{"n_layer": 10, "d_model": 768, "n_head": 18, "n_kv_head": 3, "head_dim": 64, "d_mlp": 2688, "vocab_size": 8192, "activation": "gelu", "norm": "rmsnorm", "norm_place": "pre", "norm_eps": 1e-05, "positions": "rope", "rope_base": 10000.0, "rope_fraction": 1.0, "qk_norm": true, "attn_scale": 0.125, "bias": "none", "tie_embeddings": false, "parallel_block": false, "init": "trunc", "init_std_qkv": 0.0259, "init_std_o": 0.00473, "init_std_up": 0.0259, "init_std_down": 0.0031, "optimizer": "muon", "lr": 0.0175, "lr_mult_qkv": 0.4, "beta1": 0.93, "lr_head": 0.00439, "grad_clip": 0.5, "warmup_steps": 95, "schedule": "wsd", "decay_fraction": 0.617, "decay_shape": "linear", "final_lr_fraction": 0.1, "batch_tokens": [65536, 131072, 196608], "seq_len": 2048, "doc_mask": true, "train_tokens": 955100000, "steps": 7706, "dataset": "wikipedia_en"}
Each number is 50 + 15 x the weight over its row's rms, rounded and kept within 0 to 99. Layers, rows and columns count from 0. The size before them is the row's rms in percent of the matrix's.

# down: layer 6 MLP down (transposed), 2688x768, rms 0.0581, rows 1731-1783, columns 512-575
# up: layer 6 MLP up, 2688x768, rms 0.188, rows 1732-1783, columns 512-575
down1731 107:39 44 51 65 44 41 57 56 40 44 52 49 66 42 29 50 34 54 56 39 34 27 44 66 19 52 56 35 69 45 69 82 54 39 80 43 39 45 70 54 41 76 48 45 40 82 64 52 51 66 56 51 51 46 35 69 45 77 52 73 27 39 27 58
up1732 100:43 55 48 49 36 34 46 26 50 65 72 45 27 62 35 69 44 36 61 22 40 58 15 62 23 65 41 36 45 59 66 53 53 43 51 22 41 37 52 73 63 37 34 64 38 63 60 38 35 68 67 47 76 46 19 53 53 42 71 59 68 45 44 49
down1732 102:46 49 48 42 54 70 74 65 69 43 59 58 67 54 72 40 41 90 44 58 41 69 65 65 62 51 66 42 35 59 49 37 50 70 41 73 57 57 51 47 53 51 71 42 50 83 31 46 59 46 34 74 56 30 51 47 20 68 49 52 47 72 41 58
up1733 127:34 62 27 55 85 37 72 57 42 48 54 42 79 59 59 26 51 21 48 25 54 48 54 64 54 72 54 69 24 47 42 44 27 66 47 63 37 42 41 61 52 85 63 76 67 65 21 46 59 46 39 48 71 26 41 59 71 57 36 57 36 40 69 53
down1733 124:59 73 54 49 41 30 40 52 73 39 37 40 45 59 63 19 58 63 52 42 53 60 58 57 37 47 45 67 34 35 62 46 41 40 63 31 43 41 45 57 69 63 75 70 60 59 37 58 68 50 42 48 52 18 54 49 54 63 59 39 33 35 45 32
up1734 099:18 61 46 33 59 59 47 73 58 53 55 44 58 41 40 62 75 35 73 47 54 47 99 50 44 51 99 54 59 38 42 34 39 48 37 49 38 58 53 52 48 52 34 53 50 39 42 39 63 72 33 60 32 58 47 58 39 62 57 30 40 29 49 52
down1734 101:36 45 84 46 53 37 39 43 61 30 68 82 37 42 56 39 53 60 80 53 38 53 62 77 52 26 66 70 58 40 59 63 57 59 38 48 56 50 34 60 45 02 53 40 79 62 75 46 39 73 47 68 55 51 54 65 60 76 47 46 45 32 63 55
up1735 094:87 66 53 36 38 39 71 46 53 33 22 69 84 59 29 50 43 33 52 42 59 55 54 54 58 58 09 60 61 39 61 58 87 34 70 54 50 48 54 31 46 46 70 61 52 61 53 67 32 55 56 72 47 55 38 75 54 79 20 32 27 27 54 73
down1735 095:41 43 66 37 12 37 36 31 51 33 56 56 37 38 67 38 72 47 61 47 58 57 46 37 40 15 70 29 45 28 30 64 13 51 86 59 50 74 44 73 33 45 43 50 44 46 50 34 62 50 81 59 73 52 47 67 88 39 65 34 45 35 45 53
up1736 102:44 36 36 40 42 64 45 53 48 43 22 54 38 42 34 42 58 89 33 57 33 51 44 56 33 72 53 55 57 42 46 67 64 51 43 64 28 49 45 46 44 47 80 50 37 62 24 24 54 51 41 41 53 59 45 61 63 58 34 57 48 48 59 38
down1736 096:50 47 48 67 77 29 78 54 63 40 47 39 42 58 54 00 34 72 61 72 55 31 69 45 41 41 43 74 55 49 53 74 32 30 38 53 33 82 22 52 55 78 51 36 29 63 18 24 46 28 54 49 33 19 74 29 62 55 60 26 81 31 46 49
up1737 096:86 43 52 19 22 68 39 46 45 51 60 19 57 25 60 52 56 53 54 21 69 47 38 40 55 68 33 47 32 81 72 61 48 64 57 32 45 71 73 20 54 53 35 59 41 55 55 70 59 90 23 56 54 48 67 25 46 59 42 43 34 74 58 32
down1737 094:72 60 19 80 85 48 73 25 52 63 69 56 43 52 48 73 44 62 49 45 45 60 35 52 58 40 37 53 54 76 32 59 42 53 47 55 60 44 52 39 41 25 47 70 38 42 29 58 53 51 31 62 15 28 48 52 73 68 43 72 65 63 56 45
up1738 093:44 71 40 45 37 74 48 51 35 29 25 53 54 43 31 52 39 46 63 52 54 41 55 41 33 38 49 10 69 44 44 45 52 53 38 60 66 43 31 46 75 36 52 72 25 41 45 61 69 63 56 57 38 59 23 41 57 56 57 49 47 53 38 69
down1738 090:72 65 50 59 47 65 46 49 42 79 67 55 31 42 56 55 61 23 66 60 47 56 79 45 34 69 26 66 69 45 26 35 59 68 63 44 55 43 78 58 48 10 70 54 36 33 80 70 75 50 68 36 31 42 46 69 42 34 28 67 57 59 41 42
up1739 095:56 48 15 60 58 63 72 48 49 24 32 43 52 44 72 39 43 61 32 76 39 59 65 32 47 51 28 49 49 49 64 47 60 46 45 61 69 41 24 44 70 55 31 52 47 51 39 66 60 73 57 41 63 57 41 72 57 82 55 50 65 28 55 24
down1739 096:41 64 31 21 32 62 52 69 50 48 58 49 30 61 58 34 48 45 48 65 55 71 45 47 51 35 59 42 49 51 30 46 52 46 64 51 54 41 34 19 19 46 60 54 44 57 57 83 29 68 84 45 69 52 86 55 80 65 71 72 47 42 38 38
up1740 100:49 42 65 60 24 03 67 59 72 19 46 55 67 32 61 54 24 54 56 40 71 89 46 41 56 53 52 56 48 39 48 68 66 62 70 62 21 64 12 53 61 73 51 53 50 45 79 58 42 79 31 51 63 54 44 54 55 57 43 37 44 56 73 43
down1740 102:45 58 69 75 44 59 80 55 65 25 62 50 63 62 32 51 58 74 35 47 43 51 46 43 42 66 60 36 47 32 51 28 59 68 65 71 28 56 52 58 54 95 36 45 67 57 56 55 26 41 53 44 54 59 36 70 55 54 53 47 42 64 36 61
up1741 092:32 45 13 21 78 41 34 37 33 33 55 57 16 49 46 61 37 39 57 61 76 49 46 61 57 42 49 47 52 15 60 43 52 49 75 58 31 60 71 49 55 36 62 51 22 55 35 77 62 59 73 45 27 32 53 45 75 54 73 62 48 61 55 58
down1741 090:49 59 70 56 30 55 46 48 58 47 73 27 59 63 54 56 35 30 46 24 48 65 50 37 53 41 52 38 38 78 32 43 49 47 50 53 39 52 32 43 46 68 37 43 48 34 43 47 59 57 44 13 62 40 58 22 76 49 61 39 69 31 58 81
up1742 099:62 46 45 73 71 35 16 60 43 52 41 32 72 52 26 64 61 63 16 52 36 60 51 23 46 72 68 76 71 54 68 30 53 34 28 70 40 55 54 40 43 41 30 28 43 33 45 66 29 56 34 44 60 55 52 54 33 71 34 42 60 29 49 74
down1742 101:60 39 04 66 33 40 33 36 69 38 51 41 43 38 56 54 41 48 42 00 76 48 24 63 70 47 62 47 51 40 58 51 50 53 39 24 27 37 49 31 46 57 33 26 58 57 57 54 69 82 58 49 63 44 33 30 31 53 46 46 50 32 23 60
up1743 110:43 93 37 44 56 65 36 43 40 40 34 49 67 49 33 67 47 90 52 72 40 58 34 34 53 57 45 53 57 25 60 45 59 56 35 60 60 66 42 36 50 59 31 26 50 58 78 50 55 76 59 47 32 50 57 54 60 06 47 46 65 48 51 29
down1743 106:49 76 35 77 16 48 45 34 57 66 67 66 60 78 70 42 43 77 47 65 66 63 60 39 17 70 42 28 67 52 44 50 64 34 50 53 49 63 41 29 41 70 33 63 80 59 42 44 48 28 61 28 14 19 41 49 37 49 18 46 51 64 56 41
up1744 098:61 37 72 32 39 44 35 41 61 36 77 75 40 38 73 37 43 37 38 38 67 42 32 53 37 65 68 48 63 47 58 52 58 49 50 41 51 26 40 53 49 45 69 59 52 43 71 39 38 36 44 32 50 28 56 34 36 56 57 43 34 46 27 48
down1744 094:52 51 36 22 55 47 51 60 44 49 47 55 44 56 67 71 46 55 45 37 60 69 51 49 32 51 35 43 70 63 24 31 51 54 62 41 59 66 47 74 67 60 30 42 73 62 38 60 32 53 29 53 73 55 41 38 12 57 33 56 33 69 43 77
up1745 110:44 53 64 42 52 79 33 52 24 65 61 43 52 43 57 45 56 55 52 61 55 54 40 54 56 74 43 42 56 49 63 77 47 69 31 58 53 49 63 47 50 60 59 62 44 54 45 66 69 41 27 77 33 52 48 50 40 46 45 48 67 60 43 32
down1745 107:69 53 45 55 43 77 25 57 70 55 78 44 50 48 61 51 26 33 64 91 50 55 47 40 46 59 44 52 43 75 59 65 26 46 49 47 45 50 48 20 70 54 80 55 62 30 26 44 58 37 36 47 39 42 28 35 74 62 40 37 47 73 76 39
up1746 096:71 55 56 47 43 32 54 68 45 53 42 38 36 59 44 41 50 56 62 55 57 69 94 63 67 71 42 45 75 57 83 48 26 28 56 70 51 42 29 63 71 64 67 46 46 26 59 45 48 38 44 43 48 27 49 45 48 30 44 46 47 60 60 55
down1746 098:25 40 32 39 69 68 96 54 40 76 48 43 24 65 34 49 54 66 56 48 45 68 50 74 49 72 51 37 53 44 48 56 44 61 56 12 43 50 14 76 38 38 26 68 37 45 20 45 40 47 65 55 27 47 55 44 48 40 35 62 64 47 35 56
up1747 104:31 24 19 55 36 51 41 59 32 49 25 83 45 54 29 59 35 42 27 66 57 40 51 55 59 73 31 70 63 61 53 21 46 40 57 28 45 50 41 30 51 28 70 33 43 39 38 28 47 65 53 61 68 58 45 44 61 36 64 44 41 43 18 41
down1747 107:45 47 35 69 37 39 54 48 49 30 55 63 41 48 69 48 31 66 43 61 64 42 42 51 93 61 55 48 60 40 58 67 62 59 54 47 48 41 71 57 39 67 25 59 39 38 49 26 40 75 54 60 54 38 35 61 35 50 72 56 58 47 41 44
up1748 097:03 58 38 49 47 46 43 57 58 31 33 55 45 32 37 48 69 29 90 32 36 71 67 49 72 55 57 31 57 46 34 22 59 32 39 54 52 36 39 48 40 68 32 36 58 76 38 58 71 56 53 42 59 22 35 42 64 90 56 73 38 47 24 72
down1748 100:60 46 42 59 22 74 37 27 54 49 54 45 47 52 44 68 81 72 64 59 75 42 56 57 60 41 68 50 25 41 45 51 36 50 29 54 47 30 62 50 59 44 68 76 62 67 70 37 60 51 38 67 26 40 40 39 22 76 38 51 32 67 55 67
up1749 102:33 70 64 63 40 41 22 42 15 32 74 69 83 30 34 50 25 66 33 33 55 74 57 34 28 32 45 40 66 23 49 39 52 47 18 57 69 54 35 37 44 57 59 43 58 46 51 62 47 74 39 46 47 46 42 42 41 66 41 57 86 49 37 34
down1749 103:85 64 61 67 38 35 58 56 49 73 40 63 56 72 74 44 39 58 41 62 62 56 57 64 57 63 37 61 67 52 59 53 36 32 57 22 40 84 54 41 35 41 55 28 55 24 52 74 53 53 47 48 49 28 61 39 71 61 30 79 65 52 45 21
up1750 113:40 54 44 18 74 49 56 49 46 53 32 58 65 53 14 54 52 47 39 30 37 72 56 40 69 53 49 48 47 42 47 73 24 38 43 56 41 34 72 62 40 54 62 62 47 74 94 58 68 42 53 57 75 31 55 47 75 49 65 62 55 56 19 44
down1750 110:36 43 46 46 64 59 43 46 54 33 57 33 30 41 60 50 72 67 45 72 39 52 52 41 71 49 66 34 26 49 42 41 11 62 00 30 62 28 49 39 30 43 22 55 65 54 45 32 58 51 64 68 49 62 56 81 57 50 39 46 37 21 40 35
up1751 102:49 74 66 56 31 59 50 42 59 50 54 47 64 35 47 31 35 53 60 67 49 26 84 48 42 51 76 61 47 48 52 62 66 52 48 39 39 34 62 67 58 31 58 46 70 41 68 74 33 60 75 42 49 62 70 59 75 29 62 65 38 52 52 94
down1751 096:48 44 42 66 39 34 32 49 48 41 41 58 69 38 21 65 38 49 32 31 37 77 53 58 45 55 51 70 53 45 46 43 46 51 53 61 33 37 63 55 55 31 64 24 35 66 39 46 17 59 72 39 45 45 55 46 64 69 25 58 45 53 48 67
up1752 114:46 34 63 44 15 62 75 90 46 54 36 47 58 46 48 60 38 34 55 54 37 42 68 26 47 76 56 64 51 25 38 57 51 51 69 31 59 33 69 38 40 65 42 25 66 43 53 48 51 59 46 58 48 33 53 73 73 39 47 25 41 66 38 69
down1752 116:62 50 34 61 28 57 86 69 36 63 62 49 66 37 34 59 29 60 43 36 37 37 69 47 55 68 41 69 48 51 51 53 43 43 60 38 62 52 57 53 55 55 71 44 58 53 39 18 55 78 77 60 51 45 59 46 61 60 40 56 66 60 33 78
up1753 101:63 32 39 71 62 49 35 59 35 56 49 50 46 34 33 58 40 56 50 48 21 45 61 38 60 62 62 33 47 22 50 61 42 49 54 56 70 66 50 91 74 57 71 00 92 52 46 51 44 63 18 36 23 53 50 58 52 28 49 39 31 47 48 46
down1753 105:57 73 46 71 49 57 70 51 30 57 48 61 53 37 35 80 45 61 52 76 47 58 38 45 17 28 15 37 50 35 44 48 44 14 50 49 63 77 38 57 52 36 26 59 79 37 50 46 52 26 21 32 37 41 40 35 44 61 54 54 63 77 43 51
up1754 100:50 54 54 52 65 43 71 43 26 44 38 41 47 15 25 73 41 36 70 27 38 46 58 61 26 52 72 32 40 43 35 58 38 36 70 31 59 54 42 43 48 47 38 26 49 66 78 34 46 39 27 66 51 50 39 09 41 60 61 63 31 47 70 48
down1754 103:45 87 45 79 54 59 44 56 11 27 46 38 53 51 36 55 61 21 64 32 35 12 50 49 39 40 29 47 67 47 43 63 57 50 92 58 52 46 40 55 37 76 52 37 50 48 47 44 78 61 43 60 28 35 69 29 28 73 62 67 59 55 40 62
up1755 096:54 39 36 39 46 52 56 35 36 50 44 70 51 20 48 54 51 53 88 63 63 24 63 56 72 50 42 29 41 46 40 41 43 58 53 61 50 26 50 72 57 41 30 59 55 48 36 25 37 47 66 56 63 58 46 55 36 50 71 49 71 60 44 51
down1755 097:53 36 43 23 63 37 48 28 22 63 74 87 45 66 60 37 17 26 42 59 59 33 40 39 59 68 11 55 28 39 15 35 41 47 54 44 46 59 41 62 35 39 49 70 45 63 36 40 06 57 37 64 34 09 62 66 48 47 59 43 54 55 61 24
up1756 102:70 57 76 64 55 56 46 66 41 42 61 33 51 30 66 79 59 39 33 51 20 50 48 61 64 40 38 60 66 71 51 66 47 66 50 63 57 31 41 33 57 45 82 37 52 74 42 50 30 51 35 29 64 32 59 53 52 37 62 59 36 75 36 62
down1756 107:57 48 56 58 31 52 49 72 58 55 26 28 42 44 42 62 45 71 46 60 48 31 80 66 56 27 60 35 15 34 36 50 23 33 62 42 40 13 52 36 26 12 67 42 42 65 45 56 57 52 35 64 25 66 63 58 54 70 63 41 40 34 73 47
up1757 103:38 50 32 35 66 62 28 54 51 70 60 42 31 42 28 44 62 33 59 85 42 47 48 63 36 63 52 49 65 43 18 33 65 48 48 34 67 36 39 59 51 34 27 66 69 43 28 76 82 72 53 47 46 68 54 78 57 41 44 44 66 38 68 47
down1757 103:49 47 57 48 68 41 48 38 31 46 62 39 32 66 34 66 35 48 81 53 46 45 58 67 12 54 35 60 66 96 47 75 34 38 43 48 33 40 60 52 75 27 45 23 35 55 44 54 51 21 45 45 61 22 54 37 22 51 46 54 98 37 34 44
up1758 099:88 44 45 20 41 59 63 33 42 38 47 79 59 48 59 30 18 62 43 47 50 49 31 80 31 30 38 58 42 59 53 82 53 62 54 43 52 54 58 48 66 69 56 42 43 41 46 45 32 65 34 66 19 36 50 63 71 47 62 67 59 63 88 63
down1758 097:85 60 56 15 44 69 66 82 83 43 58 35 44 57 48 57 63 55 55 70 71 27 38 31 36 58 85 69 34 58 70 54 41 73 55 51 49 60 64 52 15 35 67 67 21 41 53 23 34 44 79 53 45 52 40 16 22 74 28 32 65 70 49 26
up1759 103:61 58 80 82 44 41 63 59 57 64 27 71 70 38 44 32 58 72 42 41 35 47 88 35 56 52 34 44 39 64 32 54 29 51 56 67 34 71 58 52 81 63 62 65 49 37 46 47 50 56 46 42 73 70 47 30 51 74 43 14 28 44 55 52
down1759 108:28 52 31 48 27 16 60 82 45 39 60 42 49 60 54 52 46 52 37 34 40 51 55 53 54 48 79 26 66 31 43 36 35 57 64 58 54 58 52 58 44 56 42 51 32 31 39 38 69 61 40 86 53 52 70 73 46 36 68 45 40 51 59 43
up1760 102:35 52 50 42 57 57 54 50 80 37 78 31 54 39 69 26 62 52 60 24 51 59 81 54 52 52 59 39 26 33 49 39 53 51 45 46 49 60 67 54 45 42 55 68 55 75 35 54 25 70 45 95 51 58 55 30 58 49 67 66 46 27 47 63
down1760 102:46 17 66 38 55 42 48 61 11 52 57 60 50 39 70 45 12 66 63 56 35 84 46 57 64 31 56 25 38 52 67 65 65 44 49 44 85 74 24 29 62 32 40 47 43 32 75 53 67 73 74 34 35 34 55 28 55 65 61 57 48 40 59 47
up1761 098:51 38 24 47 85 33 55 53 34 35 51 65 65 69 44 81 28 60 56 32 49 47 50 39 42 64 43 65 54 91 75 45 64 58 52 29 40 42 54 46 49 31 68 71 57 41 58 48 31 58 55 54 52 61 38 40 53 27 70 55 49 37 51 44
down1761 097:54 30 50 50 43 78 24 20 99 74 53 40 46 29 66 36 66 45 57 64 45 69 32 60 36 87 42 42 59 77 52 60 74 40 29 37 46 41 35 68 50 55 49 61 64 61 50 38 54 59 48 55 46 50 64 42 49 75 45 48 71 62 65 25
up1762 088:61 53 37 41 29 41 56 84 45 40 77 32 40 48 36 46 15 52 54 44 66 28 51 31 38 40 62 35 56 17 53 33 79 75 63 33 58 61 21 38 51 40 54 16 43 83 50 47 46 48 24 54 45 54 41 27 62 31 37 39 69 49 48 41
down1762 087:55 58 69 43 41 61 53 36 44 51 42 51 35 57 10 54 48 37 58 33 66 57 56 59 51 84 31 42 65 51 20 34 69 57 41 66 64 65 26 69 50 42 67 64 43 23 41 37 41 58 38 43 44 42 40 21 44 48 66 59 54 54 57 46
up1763 102:94 57 37 55 53 50 53 54 14 49 88 30 68 29 46 36 53 62 20 38 55 65 41 12 48 27 53 59 40 84 32 75 61 62 55 52 69 57 39 57 72 38 60 42 41 49 42 50 62 44 53 35 66 18 30 31 58 26 59 65 66 39 71 95
down1763 103:66 40 58 56 72 29 47 39 20 65 81 55 51 43 38 57 60 30 50 50 65 39 60 37 36 66 38 38 60 75 53 37 56 34 61 68 44 49 76 57 68 20 45 53 11 27 24 63 31 51 62 11 45 42 79 33 52 48 59 70 12 31 47 77
up1764 093:41 48 28 48 70 64 29 82 54 56 72 39 65 69 70 15 46 12 23 38 40 32 74 58 45 51 19 47 30 45 20 32 61 42 45 40 55 45 56 35 46 58 67 58 70 82 44 66 68 73 53 45 25 49 48 43 52 42 45 73 48 28 57 57
down1764 094:58 36 31 54 46 63 37 21 66 14 59 49 57 63 26 50 51 61 52 60 61 34 60 58 57 71 63 74 63 30 61 44 30 43 50 36 41 39 10 57 26 53 21 51 41 54 41 53 48 60 36 30 39 59 41 77 51 39 51 31 25 26 56 52
up1765 107:62 41 30 34 53 57 45 32 60 74 31 53 38 58 40 38 60 93 56 64 49 31 33 55 55 51 41 40 46 46 88 75 69 43 68 53 42 30 45 31 67 39 47 30 56 64 74 51 48 64 49 76 55 60 62 64 49 40 50 31 47 65 15 52
down1765 098:82 41 42 35 38 66 41 54 69 68 53 54 65 52 50 20 27 57 57 58 51 42 58 72 60 43 56 64 49 46 49 68 54 46 54 72 34 58 49 43 55 47 56 43 43 62 46 35 42 37 56 81 44 13 68 32 62 55 55 38 62 59 56 41
up1766 097:77 61 31 67 69 52 59 47 58 48 45 40 73 59 40 38 14 46 55 52 42 41 65 62 50 52 50 54 44 42 69 37 57 47 43 39 47 41 24 13 56 34 50 43 60 37 35 66 35 42 40 49 45 45 40 45 73 61 32 43 50 45 38 62
down1766 096:40 36 54 32 55 51 41 51 58 58 69 51 44 52 28 47 44 63 35 43 14 76 43 62 59 30 67 39 46 47 45 58 37 54 85 42 45 49 38 21 40 38 52 50 67 83 57 63 55 60 65 37 31 44 62 32 86 59 55 30 29 60 40 53
up1767 096:19 68 81 62 74 30 33 69 40 48 28 67 44 48 59 76 78 30 33 47 55 54 61 38 33 26 40 30 34 37 24 58 43 54 78 71 26 46 40 56 43 63 33 61 72 24 49 15 36 47 67 39 52 33 51 64 64 31 63 65 67 74 45 41
down1767 098:59 48 59 34 53 52 55 54 26 76 23 49 64 48 78 45 45 50 30 67 56 52 53 30 40 61 15 54 83 72 41 58 27 34 52 44 47 52 47 61 31 46 33 41 30 58 23 43 51 24 61 67 57 75 38 64 55 74 71 57 67 74 35 33
up1768 107:50 22 46 45 38 29 33 86 29 58 67 53 49 35 47 66 71 67 33 38 45 59 56 43 48 55 38 72 45 30 69 66 43 49 70 65 39 63 46 43 57 65 51 27 72 29 61 37 48 20 42 28 43 61 64 65 35 43 43 32 42 58 55 49
down1768 115:51 45 35 60 27 44 55 44 43 52 57 31 52 29 87 56 47 97 49 64 44 64 38 50 24 51 57 55 40 47 55 72 52 71 44 57 68 39 64 54 10 38 66 53 50 24 63 60 69 60 55 34 62 28 63 50 19 61 43 41 55 47 43 31
up1769 105:43 46 54 40 37 59 49 45 50 35 65 36 59 36 50 55 21 40 46 58 25 27 29 54 54 75 44 54 51 57 73 42 56 58 53 60 15 41 49 55 67 89 66 76 55 41 52 80 56 54 32 62 55 59 61 60 55 22 39 42 32 49 35 41
down1769 101:33 63 64 33 45 52 52 30 62 50 22 59 53 53 57 51 50 51 69 38 57 62 55 72 73 41 57 57 72 42 50 46 46 79 37 54 55 58 66 56 37 44 51 35 43 54 47 71 38 57 46 37 61 60 44 47 61 22 68 45 67 83 47 65
up1770 108:42 39 48 58 67 46 70 30 35 44 51 68 63 55 68 51 59 32 70 35 45 41 58 39 69 58 38 42 68 78 31 51 49 52 28 42 23 24 50 80 57 63 37 56 53 55 54 43 70 54 28 55 52 27 43 46 26 43 50 48 51 46 27 54
down1770 105:43 30 41 42 54 54 57 52 63 45 58 33 19 50 67 53 37 39 46 41 42 35 57 53 54 34 56 54 40 39 37 65 65 69 45 63 11 38 48 59 80 48 39 81 13 64 52 52 62 45 37 54 59 70 64 56 39 53 57 66 60 29 29 33
up1771 099:69 73 53 78 54 51 38 42 77 48 76 40 50 47 51 65 30 48 50 31 62 69 36 39 49 47 63 64 41 62 58 56 76 23 70 71 42 27 38 51 54 55 29 39 33 43 70 77 57 39 42 65 48 57 27 45 40 37 64 37 54 29 15 53
down1771 093:64 82 33 47 66 53 35 49 60 54 59 46 57 34 43 41 41 44 87 77 51 71 38 51 54 42 70 48 45 53 48 32 52 44 81 65 31 54 33 32 55 59 53 65 36 47 41 54 42 52 46 33 49 56 49 27 44 55 66 84 36 60 47 17
up1772 091:55 58 59 55 39 42 33 58 38 64 68 59 48 40 43 54 75 62 17 33 61 14 41 58 25 58 53 38 49 91 67 76 72 40 49 44 11 49 20 39 35 50 61 42 27 40 71 40 40 54 73 23 56 38 60 71 60 55 44 55 63 59 67 48
down1772 092:44 52 70 40 46 28 58 80 44 45 50 60 44 43 67 38 34 41 47 60 57 57 65 34 37 66 46 63 46 91 49 61 20 63 45 34 32 48 43 25 42 51 29 64 63 64 23 45 32 54 68 48 38 49 68 70 36 42 30 71 75 62 47 54
up1773 100:56 66 39 59 35 66 55 61 47 60 25 59 60 63 58 35 47 43 41 48 33 58 56 35 45 65 35 46 67 66 34 76 58 45 39 56 27 26 54 50 48 72 60 57 59 39 23 50 62 69 26 56 25 53 86 66 38 53 45 46 38 62 42 73
down1773 090:85 53 57 45 32 69 40 68 49 53 13 46 30 31 57 76 51 71 40 41 50 43 61 51 36 29 70 23 58 34 26 35 53 68 61 37 69 37 23 55 70 67 52 52 40 40 26 75 44 65 72 43 49 42 64 65 34 46 31 53 78 60 64 81
up1774 096:56 30 53 36 55 46 24 68 51 44 46 27 55 45 37 54 33 85 33 40 58 19 40 56 93 64 64 48 61 56 59 79 51 40 69 44 43 33 50 55 64 48 70 74 46 45 71 68 28 73 48 61 74 50 34 56 54 46 04 64 40 55 49 89
down1774 096:70 57 68 72 49 45 50 80 42 34 38 42 44 62 23 23 50 69 56 40 43 07 61 31 23 48 69 32 63 55 44 44 50 47 66 39 70 40 69 46 74 48 40 55 65 31 40 56 51 59 52 54 36 48 59 41 79 71 22 56 83 75 52 59
up1775 106:59 35 82 30 57 75 34 35 37 18 38 48 51 55 23 55 51 36 66 39 80 28 33 28 03 52 53 46 69 20 34 48 38 79 63 81 55 35 56 59 57 71 46 50 48 44 33 31 37 36 45 64 42 42 65 40 47 83 61 32 42 57 39 63
down1775 109:63 18 63 21 54 41 32 25 67 33 24 43 57 45 46 65 51 37 48 50 20 35 28 41 31 38 38 36 60 68 18 55 63 83 66 42 39 11 50 52 59 54 51 30 42 48 66 13 50 63 52 57 51 49 48 43 52 59 65 35 36 32 64 68
up1776 096:42 73 55 76 54 29 65 80 41 44 43 80 50 20 37 46 86 88 56 42 58 60 34 57 36 62 40 20 66 61 75 75 77 51 75 13 38 52 66 50 74 33 65 39 53 60 64 46 80 41 68 63 48 47 28 44 74 44 63 39 33 46 62 56
down1776 097:29 37 60 50 44 40 75 72 31 61 41 54 54 59 34 65 60 69 27 69 70 69 42 40 55 85 45 54 50 40 54 38 68 49 55 36 67 71 47 77 47 41 41 58 52 61 70 62 59 56 51 24 56 61 68 34 02 54 62 23 57 32 53 28
up1777 097:68 59 48 42 33 50 49 35 50 49 53 50 58 58 53 38 64 52 40 23 25 52 79 47 71 25 45 44 30 42 41 69 55 64 53 63 59 68 58 25 39 67 43 47 51 60 71 54 52 65 29 72 58 70 39 49 41 45 35 45 23 46 72 65
down1777 099:54 51 44 33 48 69 24 46 70 19 56 27 58 46 35 49 42 53 54 39 31 60 60 36 54 34 62 45 55 34 55 45 34 48 66 53 56 35 45 55 44 73 42 60 29 51 45 44 52 41 82 62 51 43 38 20 23 27 79 59 76 47 65 35
up1778 106:43 52 36 65 57 55 55 25 09 57 37 56 45 33 47 46 55 49 36 43 32 38 25 62 51 71 58 46 36 55 81 29 47 43 72 53 60 47 53 66 52 51 72 67 55 29 49 79 62 50 49 49 49 77 38 39 50 45 32 36 47 45 56 43
down1778 102:33 61 49 52 45 51 59 38 77 42 52 56 49 40 59 71 33 40 64 64 53 60 57 44 52 56 43 57 36 46 57 42 55 38 69 71 57 57 48 61 64 51 59 42 25 44 70 51 83 73 26 49 65 34 55 44 66 63 60 69 23 51 50 43
up1779 097:79 40 47 39 53 49 51 39 50 41 40 52 54 46 53 75 44 43 55 42 79 53 24 63 46 35 67 38 89 61 41 31 37 57 47 51 54 46 23 37 34 40 43 60 58 41 69 51 66 40 24 37 86 59 48 78 34 75 31 59 54 48 49 85
down1779 097:62 37 59 50 17 48 33 51 38 36 42 58 56 55 65 56 58 66 74 38 45 32 45 70 53 61 43 48 45 55 44 52 55 61 70 30 51 54 44 42 43 30 22 60 57 27 35 72 82 46 40 45 49 72 36 59 74 60 52 63 38 24 72 64
up1780 107:72 41 55 35 47 58 58 73 59 66 29 27 39 07 67 50 51 51 56 55 37 58 49 89 50 50 65 75 63 57 47 36 59 36 46 38 45 38 50 42 46 81 25 25 52 64 44 37 66 69 40 61 52 58 08 80 70 51 44 45 50 44 46 51
down1780 108:55 67 37 64 39 53 33 41 55 61 48 45 62 11 61 53 94 78 68 36 50 38 60 66 44 46 67 36 65 64 64 43 54 41 37 40 44 33 57 65 25 63 52 27 68 67 06 45 39 23 29 57 30 58 39 66 65 44 33 77 45 57 73 53
up1781 095:54 59 60 42 51 53 66 75 64 80 57 28 52 51 55 58 60 89 52 53 31 53 59 44 36 81 52 51 48 36 64 55 59 38 48 61 42 83 37 44 44 56 25 64 65 57 58 57 73 40 51 26 09 40 66 11 51 61 59 29 55 33 71 61
down1781 098:35 68 33 68 40 60 70 64 57 65 48 68 52 74 48 68 29 80 14 71 44 55 70 84 36 77 60 55 64 27 64 39 61 57 36 64 51 49 43 80 61 63 28 56 51 53 31 47 49 38 80 26 46 15 63 41 36 40 59 36 42 27 57 85
up1782 108:60 50 61 74 64 68 54 60 38 40 69 71 42 45 51 30 55 22 73 43 38 35 48 49 54 36 42 28 53 46 40 60 48 51 28 26 49 76 50 65 47 13 31 70 55 43 38 55 55 40 22 37 57 39 32 53 34 55 80 62 38 48 22 59
down1782 102:60 45 54 57 58 66 12 60 52 70 38 54 79 43 30 54 54 40 64 54 61 67 58 67 34 54 74 62 71 66 31 61 72 41 52 45 68 51 59 74 39 64 53 78 56 52 36 53 46 36 49 30 66 66 68 42 38 53 35 67 64 61 77 58
up1783 101:39 16 13 52 39 83 62 38 48 40 92 46 17 11 39 60 44 23 31 62 47 32 49 39 36 55 22 63 65 32 59 45 60 31 47 66 61 24 47 33 59 54 50 30 55 68 58 69 56 47 54 44 42 42 56 56 61 73 52 48 66 33 32 32
down1783 105:29 49 57 68 53 58 54 29 28 50 39 43 73 62 65 50 34 58 59 68 18 63 60 38 73 48 51 44 24 35 62 53 27 68 55 53 40 22 52 52 58 55 66 64 63 55 33 55 48 30 56 49 47 44 71 28 84 46 27 53 33 35 55 53